python train.py --n_layer=16 --d_model=128 --n_head=2 --n_kv_head=2 --head_dim=64 --d_mlp=512 --vocab_size=1553 --activation="relu" --norm="layernorm" --norm_place="pre" --norm_eps=1e-05 --positions="learned" --qk_norm=false --attn_scale=0.125 --bias="all" --tie_embeddings=true --parallel_block=false --init="uniform" --init_std_qkv=0.0466 --init_std_o=0.0 --init_std_up=0.0466 --init_std_down=0.0 --optimizer="muon" --lr=0.00727 --lr_mult_down=1.5 --beta1=0.95 --lr_head=0.0083 --grad_clip=2.0 --warmup_steps=200 --schedule="cos" --final_lr_fraction=0.0 --batch_tokens=32768 --seq_len=2048 --doc_mask=true --train_tokens=151300000 --steps=4618 --dataset="wikipedia_en"
Each number is 128 + 32 x the weight over its row's rms, rounded and kept within 0 to 255. Layers, rows and columns count from 0. Numbers have three digits each. The size before them is the row's rms in percent of the matrix's.

# k: layer 4 attention key, 128x128, rms 0.0884, rows 54-89, columns 0-63
# q: layer 4 attention query, 128x128, rms 0.101, rows 55-90, columns 0-63
# v: layer 4 attention value, 128x128, rms 0.13, rows 0-63, columns 0-63
# o: layer 4 attention output (transposed), 128x128, rms 0.109, rows 0-63, columns 0-63
k54 092:097149119102123153157119140097145116126147137151157205137133136106198121126158146145104143106077127165173152100106173143143127103159084106166068141130125166145124174106180094139082104139101120
q55 107:142140147144110174126100112119121105132052157107151080075160134102117080233107138128210113108238126148082140176103179119114133126108106142083155120121157101101108123164121118145181198176158134
k55 100:154089117163106123136101143109127128119074126084116131192133147130092129084097137083114086130208142157177072144152098150151121225105109116180080126095165113063067107113091127140147140138156090
q56 102:139152103145168161151115109104174166109164078159082157123092101131121133077168083142120139098117087128120130155096104154066082136151154116135105160115114178105184145118079087138139120153111106
k56 098:122116129099129128133161127181114108133109135129111144073177157119117143123159076150175152093144114155121137157086124154163134135090149136189125142062160117109141144153095112115118127157133085
q57 090:132082140143111147119149117129104119199072102128202112147162134148139087184141109105190151136186085073103082125144154133174158123127161123096116079169157141149127130155102108168107134101178111
k57 086:164118094159094102114106076100122160109172102112153094205125184072134105146100174097131127108145171163137174104143067149150101119043177139137145126150100098085110096091066159151129081140183106
q58 105:118156159147112111116061094106152114087145186102095137094180153165132172095117142136220123131180073106095108130152231093107199085165114152119162184098144086143113114102108118163116135127095105
k58 099:108140194149098077198178153133087107139146178096235114102101144168136159113113125111120122139138162138157111131150130053178166084096091185189062118137110133124165088155141181147080072101112133
q59 106:113130104169152158168136132154119121079172122184127124089189151089137133113155124116132166107187143139082117102078186161072064125136145179180134136097138109123107103084137163073147156144132147
k59 104:130131091172153140164111127149129107162044131077145138146243123100119112144123101113153141138177130083098146165162213173087176103134097137108164182117126190137111144167123168145129130117143116
q60 096:126093120087163112096111113122162143089201102116101184134136127159131104109116116128173106120075145161075128091102118128164166124171085062117138106125130181111159123139109051082147138171154150
k60 105:103139161078113144123113129124132135060141097143137114109148117095176114150128145142141138139076141130183095122115110102190083145107135134105101092176129096179118096102108138133086081213159135
q61 090:073124162104128168172119080146109123129105087149186119111138127149072085098091151113197169149149117132164094150100166101093146119126183167127084124159127148061147110116081148152114122122114166
k61 091:177111137116117132140099057161178114149108166123187134128114092144126159100148172082169115138195143133055160085190116144183143194122138120103065137115126164129112128135125119159107108080102097
q62 107:136118164144090143151139071190118140165113166056180131165100167101127150135068111070211124098159170188106080170138117090186137107078119168145101159156104116155109136122095166115105081139116107
k62 100:159145139066118142101161151179120088127150130118196148130067162132155131098106213082076099148161162100140084118167000107166124129118077061104095110139072151150149108118118151118148118095126150
q63 101:118134067123143131112073138110147135053130111174137130175150159100160110068180113114119126140109112155092175064152103116130129123138050116141138143151162118134128114134138083143129091110051129
k63 104:122123138111093081182131161107160112077095117138101114117174218121153132086157124168101165184149204151086136113107153094078128103176083133141136117155187131078122148102113154112106097144110185
v0 123:121142087101160060152112098026125170097058122136102117089151139124089122105147150101150056148126097126102147119155145112152026112172128172159130127144134123135165212139134191172097097100133137
o0 121:137101142124104161112124138216154099202192088147190126122097123099160124163168116153134180090133174154165130145088075154113138095115115125110086099139094107120128104142134042060145137095135129
v1 130:128162155165103103112090200165150125168129153094132187076103121091146171127136107147171132155107141186175093091092102152105108079128110119112128128125136163129104129099139078142153122123143127
o1 137:072091121099139152110118116089112113143112102132122102208134132157112084144131147157092186114163104055050201137148176159143102172184138101112118137134115109142123121139142175135121147124144132
v2 115:077107157184101136123096070096141138169134179171073159129087129104148159134108118154156096148109123137163070143129112111103157089131081150080098072097094172109141143127130114103082127078156103
o2 118:153165109130122180140129149113095122129144047129149126132175126078103078202099134134092171142146143110095155136138167170147085147131168090137127134083117149138111139136085150100154159182117163
v3 121:166145118072088108086144158124166166147176100047154132119128058113093118165164153107096144104155173168097099146144129120087128126170096164116143096099067122043138129180103168107158096100167124
o3 122:144099145117166173158115146079099092093103152193108102116140196129157098132152133160128104131122108103164116092120152144153136080133175082147138143161179151180111120107141091128094149123148082
v4 118:152134143170137179058105132172145060190127154117144145077123139067151121183187152123160087187131116127155178112150125212151116114088112115152171047093145136119064092123151085154121135149112131
o4 131:077142173075131105118182152094121146154148099130070125145148126191108161095104124116123179109141106060117092168193110104103146129167165179131110213135099098189160164159052180116112139141119132
v5 128:189161159126146112086168114103191124116102104071136076159135146113159143155112148147146147105108089139129058077143094124166157081156142067134149160079171104089139087134053145114197136174149133
o5 132:092073140122101170217059130125123156112161130149144151106117153160100122110185139091146133140116127131135160125110125090116167130103137169135105116141130151127091151132130142168070101089114136
v6 095:075151161146153149121118163155113123128098128123088030125120063127101155105115117169126121143185118089126116155128138098181065159165120121114142117145182079150119076105178146120143090133102145
o6 096:147075140095129129106178103127161126102153119116172132126194117144150099147098139064148063170094097116128125127169132160104143160101155139150150096116054195143149153113102090175152129102148113
v7 101:123135090110123151093128124144162137102097102132111090114098203126120096118103136072169172121095100161159061102151117102125150171141142119163179108136081088152119126106108130117025176113145099
o7 104:150129151107131098182093138090123106166144112113108156173191057125127133142101109169142119113124141108113181111118100142125157087124142121099102120146187148054115169145101192197156109151121073
v8 118:134135074104153132114143158138109146172136105085124144137143144114124104108168139145105101120138140163137118127107127147131200128151173051070076088145102065149173108087039127182167148178169150
o8 125:115102176143109068214149111138118102132093186161163123103098117106159174121136080131135147122138124122099102126172147115145093122109088179153184191133149155085081127105194112106086130085103109
v9 127:127154141170125135138129214108129112112110127096120146121128065155116098116153175175170167130093171103178114097155109117130140117111035138144149198119084151128154167146134140121169154091167085
o9 129:112094136047164168119120082151109159141103103150120121148143167125114154138114150099086132092185119122065171138133142159148090158140171103111083078190206137098151140116128121104125088137120172
v10 119:160099063126106168043119141188158082135115163097157127115146138104120145117099105100092119107167102176127108197108124125157117147134153119082134093119158125145113136070153072115056190108104191
o10 119:101160136185093091167110108101098111138119104147066132170102073142162152142151150175157080161114132057113136118183144133115195085149116119184164169139143147109138119166122232139146123162105103
v11 136:074147126135130093107118147167147185102135132115159108186185148105153163154113125132135052120128159107118096149134109099113098144126138126214097109129143123039098111154143114134090139127106088
o11 140:151106145097122120095102106060097084141158112159110137164105095115130127091134126119148177128064182119126168122055150125203117113117109113090174161109121157191138148144101150120169126128152173
v12 107:118140179124119170099106149185173187174098161120140066161141101109089125127155206211176077112158143134133123090115109141166112136153162092143131061121104103098115106111091135125147115167080111
o12 098:114114126059137106143189113083080127146147106145120144128125163072132147139124102078082157107080141074128160111148175151128153105119122148111154167102140171195124148129125104051126127106196176
v13 113:130139156173138167143144143103095155134053149146106106133103156103089177154158154152122119148109133128128130074150143126145114154075120059107148137143181104111078122198135124168085107100108116
o13 113:123097099080123136103190127141143126113203076103162124117113088126175061107113112103141124149103160103071150127118143141134136157140177200097088107135087121142120169137132094116175091125157141
v14 101:137157082186162152105105118123178083128129131113078063115150169088135161129103097138115106147160082080116136135125153112175093138154119125118134147140106095121101163133126081160128191113166088
o14 106:088120148094104130164150124138133117100111078159150159128130115192166093116105143122143110122141155167088121098130071082086114126109134196151101159195162164168112092128132165104114078107075144
v15 109:133084096210122112121106155155183111143122111066115144152157139189134085122136096148109150086126108145148194175100130115146171119104118152110186185098102121146109076082122068160122129091152107
o15 108:140135182085134113187111048117115156096140146152143131119122118122088166060097111122127133160172126106105111087132075123084084134109144100124108130186158180094179136140135198114152142175062127
v16 101:131126136125071115129150141110149148131101076206159105152179149137112148193105132059124167045168155114089127123104116079130091194130121149136190118155145118083127116150159130140041184107092110
o16 099:171123118121162120109094100064107119119174104103079125164114109087163068069147094185193087140053161111187124122115076161152136123127164090138095155126137157147127147135156109128173083146151138
v17 128:095165121115147076168118107091098159169071087170094123207168137132154100121177136135152138127162118127098145174152128176130162138020121049162105187133127162146142088132086168208170134146122153
o17 130:160084152114144101122134156169120109116204165100185138037081138112111176119089131135091152116099108135151116140127120080100076141188107151117142133121140066105124166147169044075080121128110133
v18 123:111192179171181130087158118092137140130184148145091120126156192114116176084104126178143055157124122095176110163140124099172117115168124170162089057110155140099115133138158138117095064127133096
o18 119:129072121125095125150121129146111137158105108136167121133147087109113094145180145047173196145111167212052110098118116113117098137082101156138136155085122142178125103135058139139144168142122180
v19 107:129171137135119148160100093116122127110170097168157132166145169141105183160136055081109154146110141117105134132134096132100127123136166144123145121210115115110114140128151046111153090116143100
o19 108:141132078149166084106137174099161133137104172075117131170130094144129078148089151155142092100055116109136120123091143104074132145090075125167129090124150149152121109105106135155138216084143122
v20 096:142130153079105141109173136125139115151154095094159132176126056149118060175157142152129122054110172139113206109150132101061159123101107159122117132126127131061123058153101125117177084166138145
o20 097:146127130124175156165132149102138138113115161164107101094119222130130144082121099116093136125148076133191055106089147166149076148145162108123142148108114141163142166096171140126097140118111128
v21 109:144152141128150126186132106074192082066089111136162168060134154151185193129091070124102140107087114113210163108150127076159133111135149125106175137117179117146113170185151110103149163112084122
o21 113:111110045184118160120109141185141203130139090139131098148069146161081083096159192091173124153123145138107136116100142125135199153067116169127034120150147123067161129092101143165138100111148124
v22 108:133114120095078155151184115145160084070157159187149104090134119101139117114086082110158166159138104158110126140161121093158131147149167146152144173213078164123185197148152138111106174109106154
o22 110:140150077150121132103092155164128141140081121080095158133109121162104126143130114180068080159152170175134128098114136102100144105088108125145141056121213130168132060105138128114124055134153077
v23 139:169100121120057114109156112150187133130164195138116111082138095090117144178140161142131097140133063096116162161090129125137071148100213195138098166140105159101119186103151144172149105171118160
o23 143:138166154104148130109107128112121143115076096123118126126102127161131148084156094122106156153159198145125137092124131111106169127146052120123135104126135111184149041132138156029093121117123128
v24 103:172135166188133114145132083039102142113133147129096100145146156070125074106133097139133102138102118124168150156084145158116116084121091147091103121160121106150094137153158122113092079178138127
o24 103:115107115076160157097082096219131146101143096094150120107117100114143132186092111097163160150145109136088091113178119119105078145129196128158119111123073138170161097128109125170123124067106137
v25 118:148110110147137111093083125137115157104165178085182139122130100129152105151110114112061061138090157150112130139124135181065107181157139199125133154103149158102078162143140089120083044126134152
o25 118:126155106139114150096176132086113054119084079151126112138108114159097130111149136127180144116122144127134095132070162113175148039095104117138113153118088119174139089132149169100164216145134067
v26 113:171177126091155096160102135102087069134146119084154113102134163147161121168099122162059110135147174129109120080119161179144103133173104166087168112124172148159141129146085111123166095148119132
o26 110:050112121110113152095184130161179114123073160136108136147106135159118098113194125107208134091134125156107082217160059131145128114125149135175125141135095133159084112100150089114097163138111113
v27 105:163119134157108132117105159156163154095172088071100130165136097175106138172120085136157097109139177102142149153130150113180114104173161089168106065189060136116152116110099076129145138167145121
o27 108:102109158066161124130108149083130100148037211162153077105178203080129148085171109089116098143104128085104106073046054155109104165088127134139125170149190139175093120136165163133094089078134127
v28 112:132107088114111187125111112175083126120102133156087120133077105165082127174143112094074063111116110096065158122137129102118148119165200138067076069164150081155186157107105087126127131153164156
o28 114:117173127140123125152161151130179077152111145101142136093158118140192142084102071158119173168141202148130062142103133159155133140140070132194182139137069165148075082123185160109146114092105116
v29 109:091067116133150152149106126177154129155144143158093178064116117140112205109113119148158092132101094104158073132159131173170132127150136106149118146117144156068098108127149132131140116147116132
o29 114:141155117167078139082136145075112112121121116128134102164143168117101080108090163113100073161204112159151144129128157102082111164129122189129184150102129082152128132145110114157147174139155148
v30 128:076184155147157060147136133065176119165181086148077118179075058119146143130118150146158101106149148129153113186091152096097116097122088141150109086128099127133166142122152183143151081156156134
o30 128:209083135088154163109114135143127166134104133124197084104171193088105111150109143090111175147087098127078091102124123153130094148135133151136145130059176175121121121109125063089116171179123123
v31 102:154137127133125123166154192119217111135186114093114126098106116128102214137105107161142138080135116133166137158142119115132104148174085156136142126100139108102171082181115142094187121098129090
o31 105:176060111103146161135132135114131208099093106177141088156134148124135022123165165097133097198142139157070143082138112146122094137087141123127155110166199119161144141102138071163074154105117109
v32 118:159157163147128096113129131147164103136167144159163069141108139047150125094125115143160178137101117132139075110128134208130144122103111076125094138157136143166128189140115128149171116127146132
o32 122:110081108079158093140111183106101146075098132062105128128126135192074164159128133132106145131129137166084147140131133072099189138130095165105186100091174096137128097122118123116087156138111108
v33 128:191144117168118131118147105183127042122152131153193127155148079127208134137088153133186142132131132171090084098120115130158127196058101095169158179151084113126139096128113110106160148209074107
o33 126:122077127132116106105127137083108145109107097072077174086103158125105162093186099105108096064139087087144176164156141120082158123142199180092149094112164145102132155132167143140075095095149151
v34 116:178108095144144098114103164103108099074122075125161151169143140118191067103127173111129097151156107162077163106130154148146129164101111177120135121130067118172136154110091113124140145150142149
o34 116:140160152128147116126171134193115155148124166106086103087119088149089206151134068133152174071122134064163135142124106136099049120142161031093107143174151126092131099146140175115154130082093087
v35 096:151116148161143099129120117164154108118197129064162126152114094140175136205146188127158119135118143158085094076164084197067123186153139122111110089109130125125158103155099116171173109102165117
o35 100:125113117118143112204180156051103130116101094151135113100152188072096157101201097111078161093150131108128128194082097110176142089104116136141154152113136151155067166123107144084105167144147108
v36 114:123151100167201165105064160169108146137112156124127105159123142149101120073158174156137074160149169184124130122159098094175165103159182111078164028095131083103110097048111108046078099168136102
o36 115:140175150139092111145190092142171126172136146123094181120120131102145149156084125096084157128107123040124097125146190123113100137084171150125144166205107243149126120183084160132200136069143165
v37 108:149123149102091160115173141097155139061179127094153105145113109090132183110137101148156162145143148175151075107127091153060149099113131094126138088125163162142123140164173093066169130127125134
o37 115:091122048174133123151113128134089162130084120157107109125105119099142117145130147152126124167105098127083156107138163140175116120099131139122107148099109075130168162139122170255074111095121147
v38 122:220148143128129111081149184158187154102116099125103121111158065139084162091147143110120104117108089128150122164089140066188117102164170164126134104148102091148159152106117093101185150161137150
o38 123:090078116138130159151035051125099092178117134128161093137102128146149142099175126144164153134167160114103167061142130162061162183103104115149145154127158159111144127129163149182116076045108152
v39 115:146150161156089117103130067120131113177120098139136109157107101117069130194144129107157137064143135088072084107120125168122068141107090195139107166121123121087104152135172150140145157107137118
o39 117:141090101103168098139120162088102149104190092100092098139190136109164115106122108146116146141131177132147138161139072123072119103179159059115142077120133091156098141152128125107107148153109202
v40 113:069138140116111145130142074138200074104123161108146097158122089099142021148113179146136143069227152129114207139123133101142119102111111119083212100111087112160138113119138162175151142125081137
o40 122:146129130124166142174126151151106158098169119143140148056136199119087184112095087151107115155080110104167053121130090152154151094125122108163090162090119168146167113105082133051109086175137108
v41 092:124148097174120129124072114137099132140100142105117064135166157122129148165102114141124145126169064145080050110118086061110042158117092107141169148111202106097116133129189166140092157089113091
o41 093:116122135122079111139130091109162114089199047126145199135137095116189106152123155102110113135104144123165175151139157114151174073117189168152101079211090178159129112151106145114138084149163121
v42 101:119121109161132173150171145129114153167117160141123125056109106137124157105151147158168129126062066112132145107105109147154083108143154135193150138105162114102181149109165195132109163090172147
o42 102:120145131095082114098130093137119120138127062125151152157102151120173125134098094102102134210175164156109130114146143101103171111138073165085139076095117163120119182146116088129148081151099142
v43 120:166144068161126173105128077117107146153159202099128091147151096144098105107121143137175123128135108097104109141133095131136110185087155120056103100093147117084136163075148101182149115119115111
o43 125:122126128107169102146171137096100134103105066151121159088154162088160132137159122060105119145122130092153137132135175121127172110171079115132147146208106134154127113160132174058121140079086129
v44 106:105121124074110068098126143070174129096152131138143069186121147123159129093151129161097128127191141121171065150145135107098131161082188169112119164141112148144132160152123136116172139159096171
o44 101:173127098148171162147126112188090131137111098086138114087126066094103110139151141130119107069040135153110164100081159111174121148147089088150099155120134144098095088134148163121141109180142096
v45 105:087108151086173201152119114148129084086096171132072140136079150143112160169133154182170126144105136097100134090206120096164138061128129130194137123118103118141181121112087148116164180099126073
o45 106:132143130147132135152145172140159146189163107158171125122178131090116121136111133078090123123132164108124147127098085185136073167099103154116068110099107127099117190159111115147091071150151198
v46 100:110146147180107171129112072152127086126121146141173110101121138130137120143104148144161163092110194186124108117169106139084136123111091176102136101206110144066166129149104099152074079110067113
o46 102:177058110084143128135132170115108138146102159115046148123104114080122123093150073135125147164100132117095099159118109170129094086088169112123166085135155144181147111129132135111151164117142110
v47 114:158170110128128138118110110085116124117106189183106142185112176164118151097121103148099167111143150095192147109180138113066110141114096188094162162137120110172162132149135118088080103077151132
o47 119:124097144171147171153161149170130090080115060068133141111160070145126100194098121135148101125132100174067102151109109114161105160106099134158083108115081175054097138110143158138155139181118129
v48 129:124123102105138184145112069166112140136132173131130130122122193136115152125094108189144100165110071130137077104182125123188095134128190153122061160151154130130175114108080105187199093115107115
o48 128:078086118132093105160161168135154109165118105124136150124107070131074122127200100096108138150151194180117191181109152128081158135099058115109195065139136091092060142100151151043109162113089124
v49 107:119116147111137129167190086104140154153141185131139181117133130119125061107117131171114105148068122145172164180110155132115165110099180148121047144201111127110134216129119145167128082159113162
o49 103:104137087132143129087089107178098117130119100151169101136069130093079181157147132089121147143178155123097129115162209131121148127118052141168187107040153137125147121104150098021134159142127105
v50 107:136102120124114120126150163084117150117086123129121176038084142123081092127147137108059139164119138098141127103088173119138171092163174162083193147092127112146089181127126151089099109124123124
o50 107:117169115165123135140154084166132167105115135125147092162156093153128140121090142122203123125160154166136101108163110116152129133064134118145011143143085113096143064147110085133147123164175127
v51 113:148089171154149180152120113151116064084122170146137133131089136129094110168147098124146097117063126134127158073165095128164157099107143130132218112124163145094149145118131089089123119144118106
o51 114:111191083082126118139162148133131175206123080078103121141165111127117107098108093107084154138166216120135084157098103141131132139085122169138081136128108127175120143162160173147152099150147139
v52 122:119153114153138062158076120113138128162162095127160070113156124113211128115098087210095070110126138132130129149142159077166139131113093170145084089162094114126139168121157103136116139130095156
o52 125:130105126133125128079119139133097094118099155120167126088098145110075126137171138041157128100078123151109140092071135171087118143140153103092142163129152166140139087118092149123169155166126131
v53 114:094145129120111100144126078108121176168117200086098085103092135162111171153152103175144178175135114164142120119192102104107110139139102117180128071097100145105143164142072203124118075093104122
o53 117:115123127138094174176139175102138091133139110168179180068174101111131101165190157125105113128116108122099128140115112161149124085094134157087079094141134101109151111145134069101083162170147118
v54 120:150123083115179089075112142132139089086116126095146151090105140132101139094118183059189168147128125175071106125122157144094092157157144125182154122133096173140118181115091176087114144133115079
o54 121:139134113161081123125140148169129150201129106152093138151127109123195124158158129208084124073148126142138154130136051110142134036100136129106108115134207079121122124194162087128079096106146131
v55 110:150122111129113108117147172080101182146152091114164107163151109112162113183118117162116058156149162147168144107155131180114099163157117113157131107093108147144153122127092104110144081124120154
o55 114:111143177033139204084140085144125067118129127154138126102103126133073150130147116130159123082099099079115103159074170087180131129120106141071083184173118100153116143121130155100115159128109083
v56 121:088184169099195105149064119191127093097059114170113144122116144114175147100090146101154069149130139188101057122130118104120142141109137099081149111151146098110156099122132141113109097195072125
o56 124:150068089185131145125142163123128135118176111085143132112149135143110101130116118127118212110157141092152154157150186171155105135101175155158160145093068147135109132138155124143154133059225105
v57 117:057128135131157096170129201104089140111137068127137156045140117138174068156115182140133094161123123121144144109128122116095118163160163096172151104098191179148130096136151190117132106135106103
o57 114:132165159130057124069154090156188122184132130183163123156082179111093170097126132123126140096151090185160107163140124118210144095072114150102081170120119080134152179121056079136105122125166109
v58 114:134141146156090178074155159125100106100111137152074092124088218128101132110117157116112134193172067054131067113067136137088061072107132164124120150153177105128151135184147119085118152124124110
o58 116:103118148097130144128120112138151164116111112095090154181172047160189106137133117139182147104094133181088193115175119137148128167194124107174104092113061119164108090150089173149134097132139121
v59 120:106096185140154180109097138144156103124135148111122079153116125141115114147151166117186112117066142136146117120133160172063106106143112122129126067170110171117147101161126096173091099157132170
o59 129:132122063088138219140105113122095130166113100130119117131141140123147141119123075171085191113162091103140111145073099174161104158087151148137156149061116137178126160144129148095150128112145108
v60 111:129191152155152104098143105120138171124114117120055088205161157081126184097150137127089098144212095114113124159065127106117103097109121085069119156105150048124127096162112144181206093135129089
o60 109:161072148119137106195143108152129157073174130110194153073100100132158084143132122102163165119040149128112143101158162110141130153145100178184129131111070192139097092093128105076096130100138133
v61 124:159066130090114107058159088112133160116151123121077113170077141158102127150133079120150145144153134117109114136190126175101207107161113112067085106117113147151131163118076101165174140091136091
o61 123:111136146133167128233116158108111124133147191143156121109241099081078115104167155162121132098109143153090129111065093144119099149139096116140117169129103069112104098145144168147091146147095113
v62 109:138083132116126114142095159185138175103116081111097120125177132120140128194141083136110041156128115158100172165138154162140139097133154111163130075122077123129116085080086089115050124117166139
o62 111:101174162110113129156120104089099089140140169168160132140112107134122175092085105172139167134179155128110096090104072155112070148092164124077115188097110131145152165161125172169141121105119146
v63 122:154168147140140176103174128152069092160196111152039143063100118141088133123137073118146132163145135160177121120113123192132122100139119069120159178113147153132143102117127141123171141157119128
o63 131:116141074127105091119118124119177131135102164107175151139157177107123104125124157140108091128174131118083090152150122109082120179132127233155104149101117058151086132157093140147050102143131133
q64 091:130047162079182126109148138114105099168095077120162128131061122188118130114124095058118162074081144154140145092129101107130163115093110111130155094140129104105109179160114130120090159086150136
k64 094:149159093089189155090115108147164143081162165172123129131078148120160116144170054138107098126104143125154096103198073162130140152117171073130094188123122134174141163073126148143170101094117117
q65 104:074089087153141105085086137104141128096141156113117113111121110154132136088132188145148172157047109162133143093192169173118126157079153104106107142159116117132173077075153196055105098102102146
k65 100:132148147128163112173112199114140154153126120146109131161068197122120077105082123072144135143116149134125193078122139161154126086173117097136093163136113162099174120110081119142105138103116136
q66 092:173134120119137132104123118072113181142098099158172120116120127115203135114163103055154122115097155094125144092106138138148123067154086171148126114180088197080101113107152066107146138141110099
k66 095:120135116106169120035172115166095067107155164137104171108166143135100123128110133109105117109156108190120132130139082131177159077118116080117141148155106164165053124161079109142095098150084045
q67 110:133139150080158107153139136124087185171083157131140220159136193082089116114140123069136143200087105097136111206107122081066129122130112137059114120088129099059155090107146143139110085120120119
k67 114:143111103110112163084158105048169075120148101159031145094108118101206144110101142159098112156093128128120160097140139135170143111119117107142104099078125173109156131135128172122092162118118141
q68 100:099087141087181101150148093053171136118168147118144128122118082186129178140170124123150124136138124152113137112170061127120185087161089085116172121072110101090108098106106188095133136114138116
k68 098:188123172196187060130134163136126168166094078179171117180094174082019088131154147096161094114120100148093162075134131122153097174110171111130098171119105168173110157095116153116106154115140165
q69 102:074157117128129126191158106165114122139135143108179130137126163069140105040080127118103124128184112109120157067172100165143079094112096131167147124140112168144162144180144086070155115147154122
k69 094:078175137071121182108176109108114132116156135137106088136165131170163166125136150121068164107148158129119103147097111109111122128171138168160171132128105183080101132065130051105157079099136123
q70 086:144166128096163169120132107139094140152148183109157113107152127094049135160144105093151116146086132129075127086124152124173098123090082112126109061156166147130058150067129083098121149142099153
k70 078:121136110168109225161096105147111027213142132151097071093145128111168128177141136162122136089145150161186155144152106134132097116131124135148142158120099153142092094166102168137083116137099053
q71 099:144102149091165161126186117177107138150140149174179130115134157070118138098106174060106076157095074100133131088059120145120071143189127134097147206164056140086131143117154097133147144153174152
k71 095:113152173135103144061150146137069110152145106098138080100103077164135128105119161101060130136135155148146114181171106075117134098149095137155109172127084099117149076128078105157127127131079190
q72 092:086153179141156162063146192094078130181094167176106118105106109116120113136133138111092097166111158063142049121080160144175158079127106096201106096153152156093115129146094111127115121107110163
k72 095:095139169157106130139086141162151094075060135202124175133149105131147143100103077166124143125110091142183141122146139114093158054199120103130144085094127115129080151188141105166125138134098091
q73 102:157149108127151143138130147139116187127131194135123106103148097193147127120132107133130119139091182110115128105112112112191165139070033155103130105149153048075120160117090099080131134090099175
k73 099:141128072139173127124133118187076118166171075184109206110134104075097103135139133213135140071199080164142146129095098137138111143154151155136111143162108128103112094086171124137102120135132087
q74 114:056188120090141085181078141171153137165138131093146113093070120112044153070130146131133130135117165141063174139118134126099154112087127099151166157128144169109146186098128106105110185090087148
k74 115:081144105111164204186135103102152136144148106174113081120164176100116158135158133161170166131178174075160151097082210125147083115141071154204107183101108134121112135099152133138074099107121080
q75 113:041134100166140107125094140127159107170104139079196107123080147121070141082170131141115177152146165188089104147130107135125155083147136083164134096056127154136156099139134138163127114096096072
k75 115:086165119114166188167104109108160149144049143183105085146188158139143120122149092137174178097048142129113141113080210138141130114154133136154111100115175160048102203165115104125106138124132109
q76 102:121083097210146182116138215157116128137140148058131094178078116146152119178112124127147110195063065132114143099174156205131101119086103122106166165148129108190172137146143143059126142132112154
k76 105:119188099086110194128103157130145179165173068184124123176098150168140108079151118129087136110061129135110145153121093142099109064102122113105135170124115126105175133130117115109146129097120153
q77 100:094124086128081069136129141102127145107122128144113152078108135080130066084090137174132115159133129103132155156077117176122130163102176089094126154182161081092171119105141137169154117130149116
k77 096:081108164092131068122158137121099120167126142142105179162109114094157204103068141117099120148151128095104122151087119122126149117122076121076152154101161168096117172094130182084115106140168171
q78 097:112083148118114142123159099166119076109101153141113145127096116113145097174147067165139108091156147113153136145134126075100105088087101107122110098169178122113142123132125034076158120133147147
k78 092:076121152097087179091131103120128133178134156103167160134142121150187139107092143124080100139185156111167124147120127188134151131108172117100142119164134104130114121145128127069177153121137074
q79 083:126134117175166169169123085106138123100180103070142110169121078165135190161166102114151200119130143094129147138147129146164121138136107151140178128159114133105157142087151160068096102098088107
k79 082:131126043141148182132108174124147100129154136134110095122160138125115142094136091084206105085167112087115134080151153141172156135084130160162115141141157150134157102114159078122123075115155093
q80 094:122091071120117079145078158123141069200134128133093145125162148095162126108103159138120205089149088166147124148156144125170084148087109096126146107120155130148095139154136080108141132060137113
k80 085:118152137130140125173116110165104160137147144054125103126127112122166150196138131083099154107091108109097108104108155100137138115153201090190126106143087146072154183076141134159162118077082125
q81 101:115172098111088121152062114183123128103138146100143096099135132126149126122063140220150152177122128148131075080185116116099082157101149153165075127141049166151140125109133101106159138114140110
k81 099:062134130124108160159106134154141133140141103153127134111103144160138104147127163133098215139209187132092121116062131154147067113221131120116167130189160118083108088121113068122102111110118075
q82 087:131149138143130095040109145152132132197125212110129118147150116158101145166132145158144145113135191062121107161092096065139139174135116161110116087097126154162106115183056090142139136149078117
k82 091:188142063139127170106105082152126103137131070155136099116138115087138109163162150159164118168104146167146144108077110134136146194164177128143104087128108060123126162138165194102130129152077078
q83 094:116140141090173174165082119103178106149163100119100115157147115169061139132124179122156168156069149140105123142154122122073139166138177170168095150130105139180178121049127147132123172080097132
k83 090:186158110108101163167127137144197151123143085133140079065096177174117162088119111146215111120133153102140177105128131189171100093112110121140071168102128132115136081109135156144089081145176141
q84 090:171076166134159088147113142120155121133159171132101071081123079108072134132139079121159110125118160138141189082069108171091114098121105113156138097156166198131101140128145105121125127116113146
k84 091:156167079129114149076105122129076068161149149129190145123174167125105082172116100156201161079176147101151185143080178150167123114104104146121098173130145116143119157131104142125078009129152108
q85 111:107111182106176127165115063170193110107093081156128117166079119097077138109124156155128110150129152097147158138097093119207153104113186074166097114096178128052162147086143093121100145138160112
k85 111:105160105145102163157122151116172123099113126121126144088131104102126214085135094198155148192140088124126160165170150163067151137072138123111102162037165142132121133142129136105111147148138160
q86 123:072128097102134184095123160117153153133162088116124174148133175155130205175106167127096134113130072124075135147164166176100151100161154115125224146113148146125101152109115101048092128125132102
k86 124:155100155138118105152137080091126136094137100150130099097124146123106163066152080064156132152111170149147139116154142116169159086120132103176105128117110114126158075166159177143164187113127109
q87 104:147096074147144101154105200131169128100117128114105128151093120157152116173120133162126144130097104132155089121125128133140098140117189093052083165161166084122147070097220146137136121104143154
k87 103:109181196098163110123130172124123171136127123141086187151121143143104130085144172103146119130062078080098130196104169126154159156124109129081113129166119115147134143110110137132132160101126159
q88 115:119156162130137151136087097100120139089099093147158144119199149106091097089150104087101149078102174148099140097085129088139130161131053147102118133138119131135079181160087195149102175163082091
k88 107:143116082067152147161138143133123108099121174089091135150132096102133093155202100157176185102157121142149121102110060161136148102107156131148148126163147158151155133114075092136144160133075124
q89 094:166118153112098144097146145126135087140131105134123152104093119215164162119148070154087120124150166105157140119128095084135093188121126144116090133155098102127138143150120093082165146160133146
k89 095:098134180126125103182094199175127166092082124149151156155124105125145132145128139087094090180187087110131133194115082198113172126118190115110108123167135120183082110143148144119188146085136073
q90 114:144162107185111107065183174111157134113106158103201111128146109128124082120152125112145100185081107128086146180141098146160131201140133148143160088117141130143120152106084111156099072080102145